Each number is 128 + 24 x the weight over its row's rms, rounded and kept within 0 to 255. Layers, rows and columns count from 0. Numbers have three digits each. The size before them is the row's rms in percent of the matrix's.

# down: layer 3 MLP down (transposed), 256x96, rms 0.167, rows 56-101, columns 0-95
# gate: layer 3 MLP gate, 256x96, rms 0.185, rows 57-102, columns 0-95
# up: layer 3 MLP up, 256x96, rms 0.172, rows 57-102, columns 0-95
down56 097:141158165098134125159126137146099107150122104138146133154145127113119139167150128146101135135156130120151137101146120124123142115109089141174102126113138105152160089111058115135151137113105147185161118134152109077138135137125146109067145152093155116136102133128102173113158100138072124122
gate57 091:136135149110148128139111158119107117109184147110110124126131121139091122136088120120149108131169119093127089111186171080140136115149134098148158066129157141124121142132140126131089109124176145118117104133169114196113147136106182131096138125117121131131161100149127127160153136139094139135
up57 096:132149152105080059155138134046137095131134114111132111137125123117146130141138175131140131136119118121117145165093146114141133137122125161083108145146113134100124119102096107111080097172140133109120148113123171124109115141101141150143113159156119157146075130151096140147099121114131096164
down57 098:133131156114127125098098090117156142078125123099173147153131138142178174141111116116104130073109135180101130119153118165087087121160145135112087152126094105122154166122123102116136106133119090122127100131125157097122070129154112097109138122140124129164118133150119143141141156114088148145
gate58 098:144112123149122112122118106083165134107124102119130159092102131161140140125134152085121166126129142134155131137128156115122111128101131143153107168152122114142134105107131152096100160165128097130107179163106111182159120116098128092119148119121110137041143105120128148139158098121115188139
up58 093:112125122082083135147133122144169171115157142116111119161067146108175119137146122122116122107110074151150132123137150106137100143125102143118110128091146092125138151158151121149140116157147110139133097128154103107153086122138093100104092147110114074106146086133147128138090116154160119165
down58 099:106113108103140128117113138121110125141175180126145120154100134126151094143154131165148154135092123140161091151102089108129118129108119089130061115133141137150125157166108080121137102131054152128113099128145141130134126096072145127117133096123146101136132114136153116165129182144118114123
gate59 101:101133140166160093141099145142097107136096142177139105157076115123145111129093141123108150156126140095173126118116124102125117164135091112111121069129101164110117129124117140119138101179107139124129073149103104152121103154109100102147122151158141156142111162156122102111117159155092141110
up59 107:138176145118146088129157118148140131128112166111120122163164125115107109134128146159142159134135119089132092134117130162116131110091160125117129110135086152085119131152130137129150125125119113098130073122067098143144062075140132111087095137123155133128120116147104112118155165141110085163
down59 102:165087123129115114158115151132108113133111129099128086127116131169069108125141137108109114128133113125129103117151040102142111115135089140134148103116116057106163101100147101137137131087120101095089174133146114109108114151107140128123101139126124146133106111107142143124109103144163158142
gate60 101:115113117128139164131127123105120130111168082105130128107058138149128087134151194142138133121101145141127109182154139132090121154142057099105130109094097132122152080123107142112143107114163150128125158152153122141144138123127084139101080100130167113128132132152143140122135151144112138126
up60 102:125163185152117132150151134129123102137124129143089165166137123134101104169139084140158109142123127150156125098108127142150143131116127167162148162121111075156144132102118176150119139116156099107101126115144136120139147074096152154142099132164166106083122108116143134158146078118127130098
down60 104:139150135143091116128159144134132102103119167143136146115159143099131110167133109116124185098137114080182114099127162149144147121144142161138128117170131094146120087094117150080127145135125115171121101128172108135138158099125171117136114145134104132074162097093138120138129105098159134141
gate61 084:133118090145118164154148174111147109128165133137092142164136129168158135153137103161113160135124138115150090128119112121125102127132118170093155152096102154115112159123121190138098090108123110134064142114131099167122149136106146115140121192118136126111118156132084104104140104134098126140
up61 082:136157164124122114162138120130147072136150120135140129107144169124140152138142145147141126127102142101091176097086147125128157095143149115154141117148104124096125107133098098109143112162132131101116102122112052111120096087176125134115072113188129112149116137157137141118144158148144108119
down61 080:186113132161159135096080087135140162145133117126123075141095128148149130116129134118148151116072143136139134089136098133101127160103146163158110118150145116112104145095127117123152131153154101101129092168159104142125096140121136142104116133183105098135116122093118137153151093087158115146
gate62 095:112108154070131090106122132109130138128147139140139103098117154133098137106079116107139153091130101097153160139136104125126143136120168077073130130198143192131118131095082135118145120157140130135114141081108105157146130159133142131115119130131181112130115147136135127148134134139164113106
up62 084:136175129158142141098094108099103153087108111106110105100109089092168112145117119124106100127136127152091119132157135126117128144146157128166156170076130116086126125125163123144090120131117160118141129115115120131135140120161094111093125104104131074099136091148131108125067144093138098153
down62 090:120089127116109092166168101086132108126150126116105109111135142078126142107093107132127129146164088180110143089155193135132098115142159147098145133148148172066109100136134110124143145158139151139138133084123100162126127133094130133106109158108101129116136135139135104143104130134147086134
gate63 106:116123138172116143148147113118106102119105129149124175135134130117112165093128094169115180137146090124134096155146130130139103112095117091131148123118089133126108103139129156127083076145102139153110176174155089128124132158117114142195117148139141167131130110157144098126116135133115117081
up63 109:154107167134127119115102111100162087139143095129158086124115140145139093142121144067173111099103154156107127155139143108145142132135108133169088192108143146147149138111155120087142168114102129107136121115109134148168146108160161106083135145124136097147142172129135115138141126155132164131
down63 106:148122128137151098114148150127146147154074136133139107174136116096159102159141125136152178175141188111123122137132174137126111162121108150129114147105162134142127075135157158131136086148145125126127120153087135151154147124156126095155134117151106123113161103169147127091131082140096097117
gate64 094:136086145104107135104124135135161142171135113135156139113189166126132122119112141088085180161143090150108154124113120142121093123136138116160146143184132126149137151114100104090114137186107131113116105145075136138117112156165141149135118142094111139140133128126113104137143127112161114187
up64 096:106090142126136160141103160124135125151122141146130133109118150131140139168134148096143130168141141077107142154104139162118131133078098102148128162178153135146094123105144124108129158150105155082141147126115169109098115153132108132177165159115131146134179135098110122142074129154099134086
down64 101:122149117152102101143104149181094132129133101081141126135113151140084150149123154096094107128099048120153123121087142126117088148105090097144143136179133104138130104069116125136114131104131130143161138137144121068125163123150150138161142142113106130122106140126127101150133125154105139140
gate65 103:123109135083157128114148134139145091152135158148135134101102177157123159155132126128142101131134111114120158169121178129133113143055148098115166130123100104091136126126140100121151105164151101120116094146112107142111090122101116094114088138160115149167129089104110160118154139176131134114
up65 093:165138085138132161158098145163150142110096132132127142128081120149120119098119157156085122135124156139106086136108091097122167122114126142115145131114125124149124130110140142107119135114124158112131152095162174139123095139112104124071146133130144138152149113102200113132127146111167157061
down65 095:122151175146140140089116135157133138130130132146133144135116152101106148121114108131138072155111146122146185152137228128141099103114131131091138169122097115123138141105151110134135123150134114086099113122105105108122106123148100144099095091134149150103102116134153143100107083115168144136
gate66 093:100172098088090110098111131121093149135130151106144111153139133119143170124131141115092169127104086152116063090069133125129127123145163115114150137164124166126108115113125125123098167146126122110117133131133168136176129083099138129103110072099141107152128111143094124147121154126131131140
up66 091:132153140131127123105114170087131140179150129128091093089107102149185092132117128066115189111106124145126168128105101127136113117126162138093126108126162150135125095108086145096127144120105124118112112165105083152159135106132124118103092106126113126076093125147119127130112126120117111131
down66 096:142127140149118121146095182126105150143112126127110161127149122112148135106112114157122190102166105116141144132149148143093164145094066094118108136125108156158131107157110144107172137148129133131132121115103095156121119152086150104100134182120153105122156183110111124118169169109124137136
gate67 105:114153087151097157119107179135140132129126170107111159128112106149119093188117127136097124079135120106079110141103144152129079145114097146143137161116110131116158124123119159074147142157145093115103139121098145128119155131138086106150134122168133124178170133124101109128136152106133146153
up67 105:139121107148132141079154150112116124134115106140114108141114113132153145133154116124126108160111136097104156156115138138089134119130138168150138082086100174114124109099134116119056132116140133142115121135161157101134118132159144148171152119170136138198095167111104131116115137083158120174
down67 106:101118158158125102122101078078128125145037098132100131122114149128167168143100163095088126123100139128129117164153114127118139117134147130116135095120119096144145127151172115143156149129141119143149134108141137136151126134104154109173102125120088137138114183170149104108148123125141137157
gate68 103:138111160149114146106135120058131119133119126115071097135144133142177123112145138126127181120098098115130108119099126103192097113120143128158157133154127106132176097116127132115108122149127128087112139148112133164120105107128118107117098162105107145086168169132118117144135147174169120100
up68 108:154111121139099125193133147105100113157047149162124133150109148148124130090129164140097132085124101142156130115113109100104112108125087122115111138135172124132112154119152124146075137140095163113138165126131147161134147137137141132090149128137157149139087106101129107163122118123150083131
down68 108:156117114118108098134113104154097139157064142099157118153109135162112061134163172135091119153141140143135113128162090077127141114134084124134149107153118151144124138128120106141153137123086142076120148078125097120144113104129177130090143100144132119147103135154120120111108147144110119126
gate69 106:127131142122134122150116115124107137138103081164164148140165139172130118158097121133099150159061101128138162088144103107121117110112131153125126112132097110118144119071115099083113130147140106124130113151094122133128101087147153108128138093150098152081092171166139089092138137140130147133
up69 106:132074165120135119142158153118121173103093157146165156102146099133122135131130113143156121128152140114132159168174117172114150086165133126145127166099127159149088134137140107140125131141109171138087137114118135127153152101111096110152146148102153105148163108125152131112101190085119123131
down69 110:137117127121112153115117109156119123169150083149136145111161144162127120134112124126098080137093113118144143091102114112104098109114127164136115137134126108126160141133091097098110131108141120133131125118115110015101089152158118118127133122180099144135077152129137092124103125101121132134
gate70 101:094140110084130143115159166136110115126103119085149076117083086138113104127146099143084146102162127153145111130166113160154136128126088151142109132138122103110111124147101155118077136130131169105095121123121117123104128121133126090159151110113174119094130125149122096086110152132090150173
up70 111:148104113132127150154116149165151137126185124159105140148136171113125149131153133125143078136097140102089154139110139088120162110133128124177143102127143151130140133142147101087158139098102120164164121132136136119116133149125149168129082118127042161124131118129150140156126133121155077107
down70 100:140109130145139142125140092121147097107129134155136147129113175154162184129136138111170111154035147104140146152171163129104116156118109116141124108169150179122156139127122127107126165154075123110148154114120109145106147127116139160130128119155129146142129084120103145112137148105120135085
gate71 106:189092114143136089091120132102105106105094126160142133097145102139172156145123117153095130109144156113125096180163144121126125104168121090139122100151146128119138153098161120145124103126094179098140163143134147108111119158100143127127118136130173158181149088123142093125127115128119136140
up71 112:138133125167105138108125134081136123101137191148134138094104146120127091122144166136120139142118123124135133153131124146136109100101161158110146105148147134142100115170121184122090143123128146149105185129116112123126128105151105075169092095108159103098152142085139150096125124165151172128
down71 109:093114160130122153152136115124139164127118116176136111099140174179074131126140162123150141126109143136137124164085147130151137130125102131104118107094119098174100119147106149104150172135097135066103133144162117156098109099131116109142117138121185153109114128131135110088099104128120150099
gate72 105:172130119128118122106125131093126123140123132151131152131092156117165148136116142107108122103098080142120131124118183121141121130086147117155119082148113121142147120130148115147105126125150117123121102169181082133138153089164103136189117118139161148143118079106059101105158139115155117150
up72 104:159115083113161126128125071099148126135132109131142122134136134089099151111164095144160142134109130121126113140145120137158113109097109132122118171113125086160111125130151147141131116122135130116126150126120077120136156128053180130088153128164131127121179099125130121105147075112157154182
down72 105:126108107138126140083148101115149135162134148096153094129144109140127109115154132151132132106134127139143086120119054105114119141112086109156115168102118089173113121142146118129142111129104133036107137104176118123111175115124148146145108141182089112138123141138129120105111136137121122148
gate73 099:117153124118106143090124168101110133126134144120129156131110111149132127143130136131116144161138085156156125080133112137182118132123118134160154062115149110112108142090103170125068146130162120121108159142125115140082160122100112154132131084142146154112100129121148093082186109144114113140
up73 097:118113137115130101109084152124140177119143141120100138097144175124112099136102111127118161130142084124133129140111136086112155170089133125090133128127101160138118145112109163083145139090115125144114106106143130122117125120092144093092128119145118145092081111112057143138114138084080161111
down73 099:135120152128135120127156141086124112125106124130128136115139127116178143140126076139119113102119126125099111147125069164168085086111146115119142158138109165152127129190136152108106150145147149114130167100116143164128093130113157174122131097129117094127110113104093105140126162124176105072
gate74 092:111129138128128132164071115150112066115115095144151133157128161147171131118156084139104144124122137140147147143188162094122136110151139092153105134131119117082115152150121135130172093151111132093106134115123140139156126130159149104156127103123187144142181115132140126125127121084133113092
up74 089:133130139147124131113126111127143137137119145119117145118150160106083129116126145047116155135105129127152097164128128157076129139129114111139145116090128186143098129136148139153150152135165095153143161110112140139079200149097114131089141147126098108101152130134157147112152111129098081133
down74 091:117158157152131095123135126150155120141148126095149151156140131098123113109159128165192092100141122134132168090175148101153092123145134098145118116136150160128122121153144157136185112128077151120134141102120092104182107124155151124147108121100099150120130109120104157075128102125117108131
gate75 100:108066144122119122126127111125155125142113132118148162128147101155152163128136151095123136107155122105123156101108164117145122079092175065172132125157118082119104087095145134130102138133096132093109092128148131149097112143133131098120145117126115162142124109136170081132092114129131154088
up75 095:161145137166090124140110117100148123151142114121114137146142115104089131128106139115123135151144105130134156088128145136143140159133105179140159158139157170140086162114099142119151137181140113104121148151101109105118096115131150088128157147123094079112190137156088127130118134179124173134
down75 099:111111087138137113149119113117127141171133118199135115077175174153104136182156149128151122069125166181127124119115172084113150114126140124150131114132135154105123157130128102100107153127134126143135170122103141095156152116110115105140118138117117154121139124137104084119135129121093101150
gate76 092:125100157079172132153139117112069120143156108107174137126156127119100135110149116139095126078087113097101127106175101098120123143137144162142172120152097173152085129133113101095120109130101126110126147125129130133112090113100141153121114095144142157101161103115129090133120156154130128149
up76 089:102156125132179110130153135086106153146146129144139145129113133144119166150155136122097117133103120077125165102148119123146147137185117148116123138125104117156155162091126126061110097101137156177117124125119146169096131094088135157144161133147116162118134109152168136117100142133090150109
down76 091:106109133122096101125114132125103159131166070120138141096152149138110118098170102159133081096138126130123121141148071094130142135116107098112119121098122077138151152088147144081130135146141166131148150136123148071125116124109156167076147107157101111137122111125153123141163157107120144116
gate77 102:140110186100140122109163152099144155142116125100120147085119139111129116125149141082117174096111118116138104163144139134098128121098143127137143099082125144163124114128119088133100145161158128110107131149091145143085190123096147155143122080169145132098150106125073121111117132147111129138
up77 101:098129141136085156119139132188126093120080101118165097159126122125119143143098121169139156118128138090148107119153115133139120100128088163137143140119172092119144126119114118141171142134141175084136144153126074103132070138123132074112148144115110142114161136111161106110152126128152136105
down77 104:119165142128131145130158115145127117130097073144170125183139130117142113122126090152142117164109107116121158102115151135147160146121129154112141107109164137123099142120129101184170150155096130109139150144116118167102092115144116048139189128094128115113139117122117167115137120149098145124
gate78 095:128164118110111154173114118095119159091110157136122102168115131136116135167176109146095148169116133152150067109075134132134113146078146154123127119124106121109142116143145111172194100158098106109131141120093153139145131094110113144164129133145119114118126097131106131125139161160143138148
up78 094:141117129113140116142137099135106113130094145126160114099147153050106132138156145127110130142112170178134130105148136092144086128103102109132123102181115144148086132175135143114085090131150169151108117105125138140117065114089141130125155152130149102145115100084113112121114130115123123102
down78 100:145142101127122152140155153092141133158089107098143087149101153118094118132152127117117146140191138111117106108142104096103135205126119134101099130104141081098070171134148144120120149136132140130102134141137141124108128171117133146160107117159170106148121124075125133117116109099130128098
gate79 107:081149129124130114145158189135110106098091129153063106143125108120110155108140079131106169124145149140139107142123147146133113156125115118130099164141128167140120133126141138134122106108107126096120143112110169161130146167116129096150073106114166112151120152134142078128109167130168142086
up79 095:131139102114153148154111158086107124131096098120104052154082133107127128115126119152121129094152130130107112159135122128141152165187123143119138133122163171154134119094127132085100109105157132108131174121152142112119128140142112125145128102095159126142137084158110114103143155076172151139
down79 092:114115105155101196140130138128116120097145111185088092147128140081137141116105113115134133122161163143131098151136188119122108139136138161112104142076146171109134137122157147118091119118106143132145129100088151115145125126115132141140105134125172131159121183153139108127100101121132093085
gate80 095:142122115107121124185144139128164115148076139143123146123092129178178134120132092136099148054126156155133100127125132137149098176109074128128159136134141091130139165141104099111135129125137114108099128139097111142127108107111114146121155138151138135123148120098074147121151123148099107079
up80 097:123148120125121138148124160153144144118055131122116129133137117188124127123092064157127146053107149117137098129124102136102130167091109129132160165118123104148147168119122104141139160128139088112108117117094100146140145125126096124135143152156143130117118126130098119144176130147124079090
down80 090:091168144103092135106118128169123110104151124119097137111118133093145131127090121121168131133145126130129160124106086146117143144141155113108131104117168099125118122082128152131117153104154155118118144190093137129128172123131131157093109134128099107138105134105100136114144022146128129120
gate81 113:063116119135165138106143095161099105112130121117133134144124131188143140115123126084088127121077134162147104138125145121122170141116161103157117127113077126128133105114119095131129099154152137063119119153115124121150128081125093137110104089160154092142152130177124136099134120142145111139
up81 104:155138095109070104149102110106134138117128156115211140092178143077112148178122140115141107146176107165102116151095134127144133136165109101110109162097154118128145129137112119103148130134124137159117114111107098150120136141140152105102125145118119131096178132159145146146104125132139111151
down81 104:086144126115178166071128115132160136171122132122141105157093117151134099151136119125131104112087113159149131104197142158133109148140160131154105090141120112127134089150179120156143106130104131128107079160128128129173140115127099169140102137147138101150145126167105151133127120146151133135
gate82 105:129125211100143112121119170121119202103099137084122115127112149125134121156125126118146131149104106106128085145146144112100140150113134099131144125157130161118155110131092119121090156100142138146130129133103169142133112130145115156109224120120112151122100130127090146135117123144133117147
up82 110:137146118098138142116131134084174129128111137107109126178103120156131082148127086135170125174123109136159060121146121129104161172147126101121177134113118166114141156178124102124109089100142110120120077106126149120100116141138133137122135140134150132137114136159126183153151117104151122152
down82 108:124173110085109137147175135100144125140139137077149124145133111129130192138119121118127131132108135141119079116121121133080148069148116121102153153169119098163148146138154101115119102081165143114155103123120173111134123135157143165127114137140116151141142147131117158170141173110171124130
gate83 111:105087114098104117139127175128134130101132058068093110090146089109141158115132130128143160133112129144130068133125133126099120162162100127162154157114128151131101129165114106077098119133157135113127108123128140149134125116136078157110122108111134099137145107142148090111129183136139120116
up83 106:122116135115116077122135143131092173102109102102108088129152109033097105125094110145133106118106128135119142094145099118093124127150098151110128143093125127165115144094109136171129123103154124184129176135140107126154114136136114124133083164106101125114119116132152102138142133098143128148
down83 107:138143125138134128094091113137138107136114163137122130138102178097110082129121123114089127126117134111101150111122157094091143114097100139122104100106171103115112145126134119170147139167102108200120170139110145115118128101114165132140093120131139175106103149132144146103151052109137135122
gate84 096:157167143126128163113105154123176132132101114104115127094118093149143127130147098118095145153120116141065093141189119147128116136136134113102109098107116144159099136125129137122121121095105129137080146124055111163107135102128140125172116119132147160091097102109092130093138134108159152129
up84 094:111111113156116126136083131160124156102109120110168089114135145151116101108181113106078105166117117114095111166140143108108133177176134151138133122064127153103160118153093133124120113106146154140122136108137119126113136127091134185113093115114136125153111176093156093139123129148130145130
down84 099:150127119122113127126107119172095147121169091118113105169137147128092124153170117109138108167129111099101122107137126081134128166153151112137125119159123099100129104150097134138177156171114138100153126122155126170132137138063123142148182153126121106135109136084117111087106149167131105109
gate85 095:143127111093119163143120093115136159139105113133077100138163097165128136146142114091136147118114112154158132118084136140111098166127111122136129134156101128157135185122130156109165178130142114102120142131117136145080154128090095148180137122148124149114132094117099161081153128131183119132
up85 090:190138144122144155122128122144117126185120062137147151137101135127150135161182138088148131155142143139090148142121151104103143093127131125150090126119170126138147133113154145157121101124127113091117135168142149109093128081150098113117096148112129115167165125150093125144139129183142130147
down85 096:197120122131182151140147104134146180165111122101107107118142153117116149113139139127131098161139099136088163143126163111127081131135127129148156120103138116093111109081146129136126114142111082147112099182134112118156142156141121095105103105125156153146152114196135120121105134126140139157
gate86 107:150157106130117122121123121142154133108174097096143153122124163138138126124159135077149130118091118160091117161103185122139105132140132125142165120139121130106105128185103125102085119160123120084130112103111145100115114099109097117142144112104095098113129106134094140163128091142163191163
up86 107:156145107133124160119092107118113154145092148114116100152137106126118141132127167093099135117133126177149186122144139128099124132129100109092112137125133147169145155105111155136114119140152158138085143148108108125167086111090133142172126121168079134112097095135145114104113097119084134071
down86 106:167133140121118103081135104130129132154139152074151119119168136098163154128183127132118091134120126094140134129128085082139106130123124158138102137142151121123112129102160122156138149186132124119096129160127073134132150120099099145103130133098154140086175097122123172114097174117134124116
gate87 099:139128112127106122140201148108160131129150124117152161151118106135179187108128146136123154124121108112150149136127140143151131117117126096134103155145127170108125102147099119070076133139088111162130138182126105161114117097132087165150091135156115124144131147148124111133153166148143095130
up87 098:121119201102103123130157109090138153092146110145100169101142134152113138143094152127101149134098164104140114142123131123165139154151160153123106129178127084130162099145138110123126163089125109114094137118152138095110125147100139144111096132153136082134117134094148167093135134080139136105
down87 101:122118154141115143120105106120135140123141129115096157127126094114174104088111128148174129102124151082147159112122104127123110141131153130119134142116150138184089093104179161144154137160155130093174095129161134098131108091142130130086091151140139107143112132091092146104123118128127192114
gate88 093:113156102118116095135184108137089124106162125140129167105152118132167122167160119130095151166100100153128100142139138080091107123095121131156168121135125147104106111132132123108157119111144142123158141185154116145100108146142140130123122092138131090147157125138103072081119158119144153157
up88 093:101102140085130083150159103116111132134121075124136111125161115133162154115125127105148127088116136136119136114161144150133191124117143144158140128103123079110120128115119133080186084125117137125134087174079122132084116089155160171117131114138113105119148119157115107121128161109135129150
down88 096:103097148128119146105148157110098151122127134102122116089136135116153143128105110170135108102152106087154138087127127130167125120137125126102127118132153133159145140145131129100088124133111176120114146123111181113128142124140113148162168116152131143140136144114123184127119236128177119110
gate89 094:154143131084148108124156144121094127151130112099091102092156102130145146144135167138144146129094147139125133145119133152105134148123070123111180133165137162137090149174075174134089168093151150123093158121120114174138121144165101123124163094108091130104128136135112114123120125126128123144
up89 094:110116131133098176076111132154143136127182090110161116159119160123106145091162110111135141156133144106128124169119114119097123134136144108128135143151124110096144153125138095069126117160123137171136108157083154153108126099117163128135122159111121159144099104162149137110076152159138112164
down89 094:150125145114136137109143123103150106174125119088127156152133097151147128173159106149115112093140160126162097161102108120117106165100134100156121156131097159103155163133122127112133109129093124095134155132115091118128148140136090110172125109093117095170101116140118125112107198122074125142
gate90 098:148091135132120122127131112112141114101133160147094129100151111143085116121157081080108126146086086103120116121071128115174113168107144099138131138111108157107128111147098181098175186127138131156118110113121125142172079121131160114120149125119146118111126114147115148129144140123111175133
up90 092:113138140151101127104188135115135123138155120155130121119097148114157072101120147131114123119113123150128141127152143076105163104134112127139182119125087122129159123078118126116110106115124153117118138110152115113079104171184161155116158118149142080179122138148117099141140138099162149156
down90 094:130160162092188186185157097091126113126146127109123137160050135139148129122105128153124119121125161097124136135116177098122126124159139153155131101138147103117118150152150123156133109111094122174124113141157143143151132139113166128115172135103137127116131096145141112155132164111146106120
gate91 106:121128093102155157085127141120154136088131140070101165163110119106122167136148157105135126159105117117144134136133173122146102142113124149123132132086121154088118140103106147137094116111150133138115086138103150149158100085088106131135198164111088158120107130139150128165127117120131164121
up91 098:082138122182115158119114123108115133125109115099079146157143124118113117126109129132169122136133134113097153093112117109109128117086139159128129168114112151101126152111122110112109119140125096106155084137153168154153158190084120084101110090125104156078128127148140088119123167151109126151
down91 096:114124127125081146133087158124132128127138150143088178132113110070091137125143124097127134135142119135154157147134132095101144059108151119134123130096097152134141133117159141115127101081132135076151101113105189152124123098134144123083135117097127122154110138157126101116146088134083154133
gate92 099:138128147161145123153111191183115125130106137133128113110166114129131121101113130118101147134121185103122142166155161130149077138175117048134149132118157127125111110092158134111130135147130142112071110143101139161107133154151127164138119100138151147170127148134140085137133139126149120116
up92 106:125119157139102119129127126141119094128121128128106154138130147153121097123109114113167118114131122136144137139112096120139112106067113160167191081118117120093107158144110178122088154176104114151164162153141155082080111145125090138161170107110089149151139147136137116143114111127149143140
down92 110:096138156106120113106104069113131110130094140157147132103130123154126104144140101072155084109135125085127124113096160133110138156056122148109155133126108121150112158142131168128079116163162121079153129131155099107145130131125147113127157095120131121155131154140149126188119121151120114123
gate93 099:134134128083145138115145118132094184095148123110125112047108128112167135149155148097123135121132104127100092186134153124115147113103120131110146089118112120098150155123131129117143107105166150119095139116140183165133123145122122126086172142104154107108103128094082162117139120155124125136
up93 103:118138137125147162139114092134114103142161107127140127153140110134131131112145127144157112128097116085128130133121094124165135104129149128204131108167120099124067093095114164143122106126129147106151129196112136131189121068128143136126109191102109120147110128137140120160130124145129151111
down93 102:158133092143163176104136122145203145151114143176127147134140119099119128115113089179126123154144144097124127108096146140153111164106115166154154096155130078112138119141123130147093104130123112140112118153138109121106134136171144100119136098121164118112147099119147186130141105124134172105
gate94 106:113093118136106140142127128129163111124131114143161144113111109145141132151108138081084124153116163120144182100144128142168118128127080098179096093113131125118146137114138140117130096174130124143112073141072086124124097138136087116154124162108135174147106105161164087114113141121119139115
up94 104:158155106104134123167114125134119182149135111091118123127117123127084126098145089132178085094115086129108097143167155121145131156128126112114188106120144129093146095153143084152123138096149112091173147121144173106109136118137152085122133114108141126117111149110130110124144143178107119118
down94 105:137110141161096104142151074180083093145142125110122148113151117119115102123086142133148123089171156118132175099114128077140138113148133156096173178159088131152155165133118154154121105111120108144139151106142115173118134134107127093119129103096145115098133111105118112133134109153114152122
gate95 091:091135151172125138117143127147119172130100108132141115134133110153137122126097080107100122120135104163111151159101156159132133154167131069148125162125120076080152113118101118120155142181112156095149112125142123119085102130103136120126094111165135123115148084156171157142138122106116151113
up95 100:169146116062133093163110106121135171151153110141090118099130129099079173153128120116119093164145106133123155136114138125124101154135122137096146118156139149130133163120110109130134146136113091148117136120117131122158128142116096125107135104109108122144090103093036111114097095141111152118
down95 100:182086137134109113138133088129120092137140110148111113115182135154133157158137141133094098157109111113134104125132042079153134087097124141149100133156121132100120131119137108136121155116137138079101159122119123139125141132131107113138095111138145175127161171149126113155103136115109098089
gate96 104:177093102132154120146138140162108115116128109158129126109119131150109126149193085127140123155131141155161149115122130127122167124125134090145090148097143080123145123114102110133114096131145167110090114151109155137124133124156113173141108136133136083164145100157102066116118129130063136114
up96 105:167084103137187140114150146123123155131077088134126137109136141118103128116153145143115151107109105101168074139133146091108134130154127131128149172128159131170129130104113104143157133133137137161136130140085171156121163137098097180179139129119142129156107105101134104096140148160145142121
down96 095:146157122083098103115118147106114099128150132163121141140156169096131121162172107142078121152143141107144174115146157130144135108096141096101141099139124094124113123131109099141103121113134140165113099120102151129122123142139168159163085165142119139150161093093117070128113095093115142098
gate97 093:135151131108150139160135114115127066154096119151105127113137107139143153122131127150156143114048121138163144107136144116108110139115133099133160114116105128132150155154133110117174143170168173112091123110081107167126128103106128104095143150089117122149134085135118085139158120161164113129
up97 088:131164112149089139079103156129122212103138133132150128163115128079092131115153167092118169132137118130086115145132128128136163105138137121115119141114117150132145147094098172080091130116115108147158121182133142122130148143162133146150126094133125148107108157164126151133100126126151154126
down97 087:135119132143126142126163133121147105138083152087165105135137042158132141106137145129091103091157150132128113144129145135118097104109159092135127132141128134129130142124092095137152154133122132117115121107126137144128140124143122093114117121087104150176101141145148131125134228102099153101
gate98 103:124110119097067146127150102114114154091088166111096128096142141135089139127091080103127126127142098142097132134128150159122110173144123118123138137100109131155089097104124152154133136165098112098121132107154162122123137143108075124159138086164145094153118084111120103093138145104138122102
up98 099:100137096109163131122067121157143127113150102132147172131115144156107119129111136082112095154143103150099125153157123141122135145134127137136079089129157117112106165109141128162144142121131106096145158139111157126126127112157104111142128100192105105085149146116100149123152081183098159124
down98 100:125085177158154085110109154162152117147153138147152130138140128171138126117142148114085107129113105079098125103120060093120126119123145125172182117138154077130122147116129141135098140141150111120096126153139130077148114149167099113114115134113137149110180146137137128112124141145118097144
gate99 095:132121120097147187099180143168076097123161146133140102099141136118150150137124118128173121123119118151108133122119133115130174080095083135172142130117155105084139131098127157114122088132113145114099106149123160162138135080170136158124097096127136112147149122160134155114114127131105130099
up99 093:114107098154173130173082118123127143155112060119095138119146095121080134178127109142080100155128139164141141139135096157133081150127152120101097128145133136108132141132118116100111116132134112137176128114103111124133107143093136120138128160109128124113107135154096126136150135096119082191
down99 091:135123170128140110122130106112139141171139118090116115139133087188135135145157141143119089139087155123134154142107144151104095140119070137137106162155167119144083145151100074134148105120128113121125184096162110111118146109116125137149094136139126150141116120177088130108128124147080141151
gate100 100:117111137123109131128160137081151085125114136111108121105170146140094093084106174131135127140116105173159137109103110101118100116113142143111128084129163093135172140131160127124130105120137131167096094149148128161132108124138139134116139127179133142044123165138135099118164152114151135125
up100 109:114128145109133134108146153136129147164106152161123171137082145143148131128148131130087131119136087079124092097095143085126093135124127136101169136144142121140151126092095115109088124146120121123130111095098109083109088106082153137119092121142116155110115125115121115165154100066167154111
down100 107:111152142162147160152134123120155135161128116122121122132084112164147118122138146104101167117093120176148140203160077083125085132135091102136149151118147116141109128137097137144140156134117138095097106103125115161125111078123144142133147141148136113182108101104108173136116144109128142119
gate101 094:125142148150145139097106124108126112139142110142105100164124084132122120166156147145123112127128152138091119138090140109108134140149081097125103122159142093138140124135144125174108135115192107126088137138132166126182091145120061134151105088124166121116099117102103096088105114123162111123
up101 092:081126112141150116112099104102122058128116081127147116075143113180101105103126191102126133130084137152149145159161143101115181148157156137116127162123142110130112107116128107147130125150160153113136124156107105105147113094145114146097117123108154099112123137149166133118105129148108122146
down101 092:132145144093146095128120166135138120122179121160120133145158156105064103155133143113138130132099160145109146103151169107137157161114132140121128109152192100153090112124144099121089148119134126134121085125128135061120134168129183142138140134121165126147135109108156139132121109106085140142
gate102 080:132088129142134167164136133128129144145162097129141136080086126152096144144108144082125119107142099124140081105145146063145149146130089122143171074135130126121147097138103164127098174100171125091130109116097130154089117150127137119141127121086145130132125102121129138133120146140129141183
up102 081:140137131152099144153136123116076173152129136145102168095094090137105154140106151121129118111125151124147112146159144077178137140122080142166164117095129100148135144127101129160093138134153125126110109149117161138114111160102134123163142108134159104109157100148160134092119110106180169110